Weights of a small transformer language model.
Size: 14 layers, width 96, 3 heads of 32, MLP 192 SwiGLU, vocabulary 8192, 2.87M parameters.
Each number is 200 + 20 x the weight over the matrix's rms, rounded and kept within 0 to 999. Layers, rows and columns count from 0.

# layer 3 attention query, 96x96, rms 0.106, rows 0-31, columns 0-47
155,175,207,214,163,151,250,185,211,185,243,218,173,218,191,214,147,149,210,169,217,241,249,238,229,224,176,160,244,234,167,147,186,172,137,229,173,216,170,214,180,207,168,184,208,245,194,215
206,209,203,208,176,197,199,214,211,219,202,192,220,211,175,200,204,210,210,208,195,205,197,214,167,206,179,217,203,209,185,196,195,203,188,200,206,199,206,211,239,186,189,204,208,215,198,198
205,187,201,189,224,183,183,181,196,169,172,201,192,182,223,211,206,195,223,204,233,176,208,178,223,182,234,191,198,193,210,195,188,204,210,192,192,186,223,186,170,196,189,189,200,174,190,182
181,160,179,214,208,187,202,191,238,187,214,203,218,187,208,215,184,176,158,214,214,180,248,225,226,188,207,177,208,176,158,191,174,214,194,206,195,217,196,215,203,185,188,163,199,179,180,184
214,213,212,206,167,215,198,196,201,216,203,194,191,212,193,196,198,216,213,188,182,211,182,197,174,217,173,200,220,208,185,206,218,200,198,179,209,215,168,229,211,202,232,212,197,235,219,224
207,192,171,220,199,185,189,232,230,194,226,174,247,163,182,202,188,169,209,225,207,202,219,229,191,178,201,231,203,185,204,202,197,184,195,201,228,227,228,193,231,167,204,183,182,186,148,173
221,205,191,177,217,199,197,206,171,195,183,225,191,219,214,214,223,212,200,204,199,200,191,187,202,188,233,216,169,190,219,192,195,183,227,216,212,180,224,153,167,206,176,208,200,175,199,175
210,203,197,191,206,211,202,187,167,216,183,215,194,200,232,185,207,207,208,183,199,209,198,196,193,189,210,208,189,192,210,195,209,180,202,199,191,177,193,183,198,210,215,212,189,203,198,195
178,188,198,200,209,186,208,212,195,201,205,209,190,201,208,224,203,212,209,224,197,195,198,202,219,191,217,240,198,194,214,176,194,168,216,186,192,192,224,160,162,202,186,183,211,176,190,182
213,219,195,201,194,225,183,187,209,215,191,178,225,202,182,176,209,190,174,181,205,196,195,200,167,220,201,159,189,200,175,226,209,223,196,199,222,221,178,227,274,179,217,199,198,229,200,219
163,201,192,205,194,206,187,176,209,206,201,213,166,184,181,205,188,204,192,226,202,201,178,198,197,221,174,200,226,177,194,207,185,208,213,217,213,208,207,209,192,188,205,164,195,197,209,197
226,217,204,202,199,209,192,207,187,191,183,198,224,225,214,187,203,194,208,177,193,190,211,191,195,181,232,204,177,207,216,200,219,199,202,171,194,206,203,190,222,203,191,237,206,210,209,196
262,221,195,181,191,216,176,196,180,179,136,215,227,236,211,166,189,187,188,184,181,183,196,191,151,189,232,206,182,186,235,230,210,228,212,174,210,220,195,194,236,200,206,226,206,206,210,187
244,208,204,192,200,179,205,211,199,194,172,177,241,217,219,192,189,193,204,180,193,202,234,200,188,180,229,209,179,197,213,204,221,202,207,185,182,196,194,189,232,206,194,236,194,194,198,178
179,220,202,209,192,230,186,197,195,212,159,232,189,181,214,201,214,211,200,202,169,201,169,202,164,202,196,203,195,186,204,215,203,220,205,211,223,213,216,193,198,185,220,186,201,221,190,223
174,220,178,205,210,245,177,168,195,208,196,233,198,203,206,190,230,218,193,201,208,194,158,196,179,202,203,187,206,200,212,183,186,203,206,190,211,217,221,196,205,186,203,204,218,203,198,216
227,213,203,185,203,183,191,226,174,217,219,199,176,191,186,169,217,215,191,231,212,191,200,200,185,203,164,213,198,221,170,198,213,212,201,160,206,168,221,205,203,196,208,215,245,202,219,213
231,224,209,151,231,179,178,219,184,187,169,170,206,191,214,216,211,218,234,225,201,187,179,197,194,191,207,224,178,196,218,209,215,208,235,158,210,161,232,176,191,203,179,213,213,175,199,166
164,156,205,236,178,199,208,185,230,209,228,204,199,195,207,178,186,168,191,189,200,195,218,208,217,197,197,181,234,195,165,202,183,212,183,194,195,229,169,235,214,191,226,179,197,219,205,223
200,207,223,213,176,216,220,199,219,210,229,204,194,216,176,187,184,192,186,182,188,218,194,221,197,214,162,181,227,206,183,209,203,192,183,170,206,221,155,226,212,210,227,203,200,237,200,231
230,226,199,176,208,216,186,212,164,183,172,219,194,209,197,208,229,220,231,206,184,211,176,183,167,186,206,233,180,199,253,214,217,190,215,220,210,178,224,169,173,204,200,229,191,186,188,184
234,216,190,196,208,236,197,193,189,166,202,224,182,192,196,215,230,224,206,206,193,178,182,190,177,189,207,211,191,210,241,194,205,181,214,206,214,192,237,176,165,202,195,223,198,180,182,198
196,213,198,192,187,196,182,185,220,206,186,191,186,226,184,214,190,213,197,210,186,183,195,173,176,206,202,191,219,188,196,219,179,228,202,215,228,208,197,223,204,186,193,200,203,190,236,204
215,184,194,178,215,196,200,212,185,184,187,237,197,205,214,221,201,204,199,211,191,185,198,191,203,184,235,228,190,194,215,204,196,194,208,232,205,195,221,170,154,211,178,215,203,176,200,190
180,204,213,208,206,198,191,200,227,213,213,176,209,210,170,218,192,215,208,205,207,203,213,201,192,219,173,186,213,202,179,199,190,212,212,206,208,209,202,216,210,190,193,191,197,192,224,192
246,219,189,180,197,219,192,183,173,187,178,218,190,195,211,198,220,216,177,189,205,190,175,173,162,196,210,188,197,204,210,214,206,186,198,200,213,185,196,193,197,201,210,218,195,198,209,205
209,221,215,222,186,188,209,196,239,209,201,166,225,195,209,212,206,197,211,184,206,211,214,207,174,203,187,186,208,202,198,215,192,222,182,201,197,208,187,229,217,180,235,212,181,219,197,202
180,180,156,177,216,208,171,184,181,195,189,225,129,178,176,218,195,222,175,266,201,204,158,193,210,209,185,223,201,164,205,178,209,186,234,230,217,174,231,148,161,215,164,169,226,159,194,175
179,184,195,208,193,227,204,188,194,200,205,230,180,224,190,190,217,200,198,216,211,188,159,201,203,211,190,194,209,206,206,211,171,194,193,199,221,215,196,199,200,198,189,179,217,214,207,191
205,221,190,192,192,227,177,186,191,196,164,229,196,194,192,171,202,201,189,210,186,182,170,196,160,207,198,199,192,192,210,218,187,209,204,214,225,229,202,196,210,186,205,174,211,210,195,214
166,178,188,225,199,209,193,207,228,226,183,208,210,173,212,234,205,181,222,220,187,197,190,222,180,210,180,198,211,204,183,189,185,193,172,221,213,207,211,193,181,184,223,175,185,205,183,216
208,206,209,195,181,166,195,163,163,192,208,177,170,195,224,211,197,236,165,178,234,219,215,185,223,198,215,178,232,172,206,200,203,212,197,218,188,177,185,217,166,211,202,227,202,186,213,220
# layer 3 attention key, 96x96, rms 0.105, rows 0-31, columns 0-47
244,167,183,159,214,204,191,177,203,201,198,186,172,182,215,225,160,236,159,192,188,230,156,205,205,227,238,186,211,192,253,176,189,194,173,202,245,198,197,205,174,232,186,232,230,199,165,183
203,212,193,229,179,205,183,218,225,186,207,188,229,200,176,192,231,206,223,220,211,169,240,165,159,186,169,226,200,202,180,223,184,200,212,196,203,201,215,200,238,162,214,185,172,182,225,196
205,187,210,175,215,197,198,183,170,220,189,191,168,187,210,212,175,209,191,204,186,224,177,221,228,214,214,195,189,212,203,183,225,188,209,177,192,185,202,179,166,237,185,208,232,203,179,203
203,198,177,170,217,228,176,195,166,220,217,196,171,175,180,192,202,230,178,220,196,176,196,177,229,199,205,217,209,188,222,173,209,178,198,222,211,180,225,182,178,189,185,175,207,173,204,211
210,208,208,211,187,189,201,203,230,176,200,196,242,223,204,202,211,197,204,188,218,188,214,190,178,205,194,184,216,195,189,200,172,223,197,198,216,195,191,232,227,174,216,207,178,213,215,196
215,171,194,200,210,211,209,213,207,182,243,199,215,177,142,202,220,223,181,220,236,185,209,190,217,194,203,182,207,230,237,166,160,222,191,221,197,191,219,219,185,178,191,203,214,193,185,225
192,187,188,188,214,207,189,207,181,229,199,209,146,181,202,194,181,197,192,211,185,212,175,210,221,198,207,212,185,203,197,208,218,181,204,200,196,204,204,176,176,228,187,204,223,182,180,200
185,207,187,175,206,206,201,203,187,225,189,189,193,216,221,222,173,192,204,186,179,232,187,227,190,214,201,220,198,192,189,216,228,168,206,173,190,191,192,161,207,237,192,209,206,198,153,174
187,187,187,202,211,201,191,207,181,215,197,213,149,171,194,181,186,199,202,209,193,197,190,202,212,182,193,213,187,202,186,208,207,182,195,208,186,211,198,190,171,205,196,184,207,188,189,201
202,202,211,199,193,217,205,197,212,183,208,195,253,222,195,205,209,210,202,197,212,197,201,181,199,210,212,184,214,204,223,190,187,219,221,183,212,184,210,209,230,193,193,222,194,214,214,208
223,205,236,235,181,217,219,183,195,184,192,210,245,204,211,173,188,208,217,198,220,188,225,180,211,177,203,186,203,222,187,227,169,235,198,183,184,208,186,255,191,159,235,193,191,207,215,247
199,187,160,134,244,190,156,202,180,222,203,211,125,187,199,229,183,187,187,211,186,220,141,208,226,215,207,203,188,173,219,164,237,159,216,221,247,172,220,103,169,284,150,215,232,183,169,155
221,192,177,155,211,233,176,202,178,170,194,198,210,215,175,197,185,199,194,210,213,215,167,194,190,218,206,184,179,196,205,172,222,188,205,211,237,179,206,168,199,231,183,205,201,192,196,188
190,194,168,152,211,208,191,220,199,207,207,194,194,196,189,192,195,189,187,198,198,202,192,209,187,221,200,201,200,180,211,185,216,188,183,208,228,183,205,178,222,219,174,189,192,189,192,167
235,190,207,229,226,227,198,175,190,188,193,210,213,223,194,203,222,206,210,198,225,211,180,181,212,188,212,171,192,196,210,172,177,200,220,216,210,196,194,202,177,206,231,226,213,206,178,222
217,191,239,202,195,221,174,174,180,218,191,213,175,203,225,202,197,226,189,204,219,197,164,172,236,194,208,176,196,211,149,179,203,181,231,186,218,170,213,194,195,203,207,255,219,204,202,226
186,180,176,179,195,199,173,209,204,219,243,181,226,214,193,223,184,216,224,243,175,218,217,173,171,221,218,215,185,193,218,193,213,190,232,176,227,190,230,166,221,193,186,198,224,178,221,190
193,205,195,230,202,217,199,194,236,177,197,216,180,212,193,186,183,184,203,190,218,181,194,220,178,181,191,199,210,193,195,226,166,235,181,231,197,225,186,236,218,181,219,210,179,205,185,198
216,213,200,193,206,206,185,228,159,220,207,176,198,193,195,200,239,234,185,206,203,208,215,155,214,203,193,202,177,197,203,194,234,156,221,178,213,170,209,167,183,199,193,187,197,191,219,202
201,200,194,214,188,200,202,203,235,175,218,213,241,205,192,195,212,195,210,207,217,175,233,184,186,194,193,195,220,199,188,208,165,235,189,214,205,206,200,233,231,159,212,187,177,196,222,199
214,176,229,206,205,199,203,191,176,205,185,189,188,193,222,206,173,191,183,191,196,224,179,230,222,205,213,184,177,221,199,197,226,183,209,178,196,204,188,187,179,234,199,232,229,212,168,206
197,160,225,197,201,223,199,186,178,220,210,213,154,173,206,208,191,218,176,213,203,203,175,193,246,195,200,194,186,232,192,177,209,187,223,187,187,209,209,189,178,213,180,211,235,211,192,212
228,206,195,198,202,212,175,184,203,184,197,218,183,199,197,155,177,217,187,206,210,171,190,164,202,195,202,180,207,184,188,202,205,232,203,198,242,173,193,241,188,180,215,188,187,187,231,207
195,194,188,193,206,203,194,203,181,218,198,210,143,179,195,190,184,199,191,212,185,201,184,208,214,199,200,214,189,202,187,204,219,187,193,206,194,208,199,185,174,215,193,187,215,187,192,204
208,219,235,223,201,198,208,184,223,175,196,221,207,192,210,174,201,219,206,194,229,171,212,176,219,171,200,168,234,199,211,200,167,245,202,190,218,185,202,260,207,156,200,202,181,203,226,220
223,173,204,181,197,223,199,190,185,208,192,206,181,203,196,219,177,194,148,194,183,216,154,235,189,229,217,197,172,197,189,179,247,175,211,163,215,188,193,157,209,249,181,243,229,211,156,193
203,209,212,207,197,203,213,201,209,183,213,186,248,210,193,207,227,209,199,189,221,199,219,189,186,206,195,190,216,203,215,187,187,207,202,200,198,189,203,211,223,187,208,202,186,208,203,193
210,186,210,208,201,214,199,194,191,200,192,205,179,187,193,185,177,200,204,204,204,191,193,200,215,187,200,196,190,206,187,208,195,207,192,192,191,206,190,213,178,196,211,193,207,194,199,226
200,210,209,217,206,206,186,199,184,202,186,204,176,207,219,190,188,209,207,209,213,188,174,194,225,175,198,203,167,212,171,209,182,175,206,213,190,189,193,188,183,202,212,222,209,191,208,238
222,200,204,206,206,233,194,170,159,189,184,203,197,212,176,193,200,206,194,206,226,206,173,188,203,191,216,189,184,211,207,167,191,188,214,212,205,190,201,205,183,202,210,219,217,202,200,240
203,174,217,240,209,178,220,200,196,220,226,199,201,183,195,205,232,204,202,199,229,197,213,195,223,186,195,184,202,225,216,173,180,192,199,220,158,209,198,219,177,185,218,216,209,207,165,212
204,211,196,193,180,176,198,190,224,199,189,191,232,209,190,200,172,200,199,199,183,207,206,207,160,225,183,202,208,170,167,225,228,204,191,183,226,190,183,203,215,193,218,161,174,213,202,191
# layer 3 attention value, 96x96, rms 0.085, rows 0-1, columns 0-47
208,201,210,195,205,208,174,188,192,202,193,209,196,209,255,184,191,190,202,187,218,205,184,206,234,203,195,184,193,218,206,190,208,189,218,179,171,206,182,193,194,221,224,219,198,195,196,200
232,204,211,187,190,180,193,188,180,227,192,200,205,217,165,219,204,188,172,206,205,200,196,200,209,213,227,174,232,176,157,200,175,177,205,209,180,154,187,209,201,197,182,213,208,233,188,206
# layer 3 attention output (transposed), 96x96, rms 0.0853, rows 0-1, columns 0-47
182,151,188,207,207,203,249,217,190,181,214,202,201,179,196,208,203,202,213,236,233,218,217,247,220,199,204,180,205,206,158,197,199,185,204,234,219,179,192,193,189,223,196,213,187,172,202,196
222,204,204,214,189,188,217,202,216,208,195,210,187,178,193,202,217,181,242,214,176,159,210,184,219,167,188,206,204,214,221,209,220,206,187,220,207,199,186,194,181,224,184,206,175,196,186,170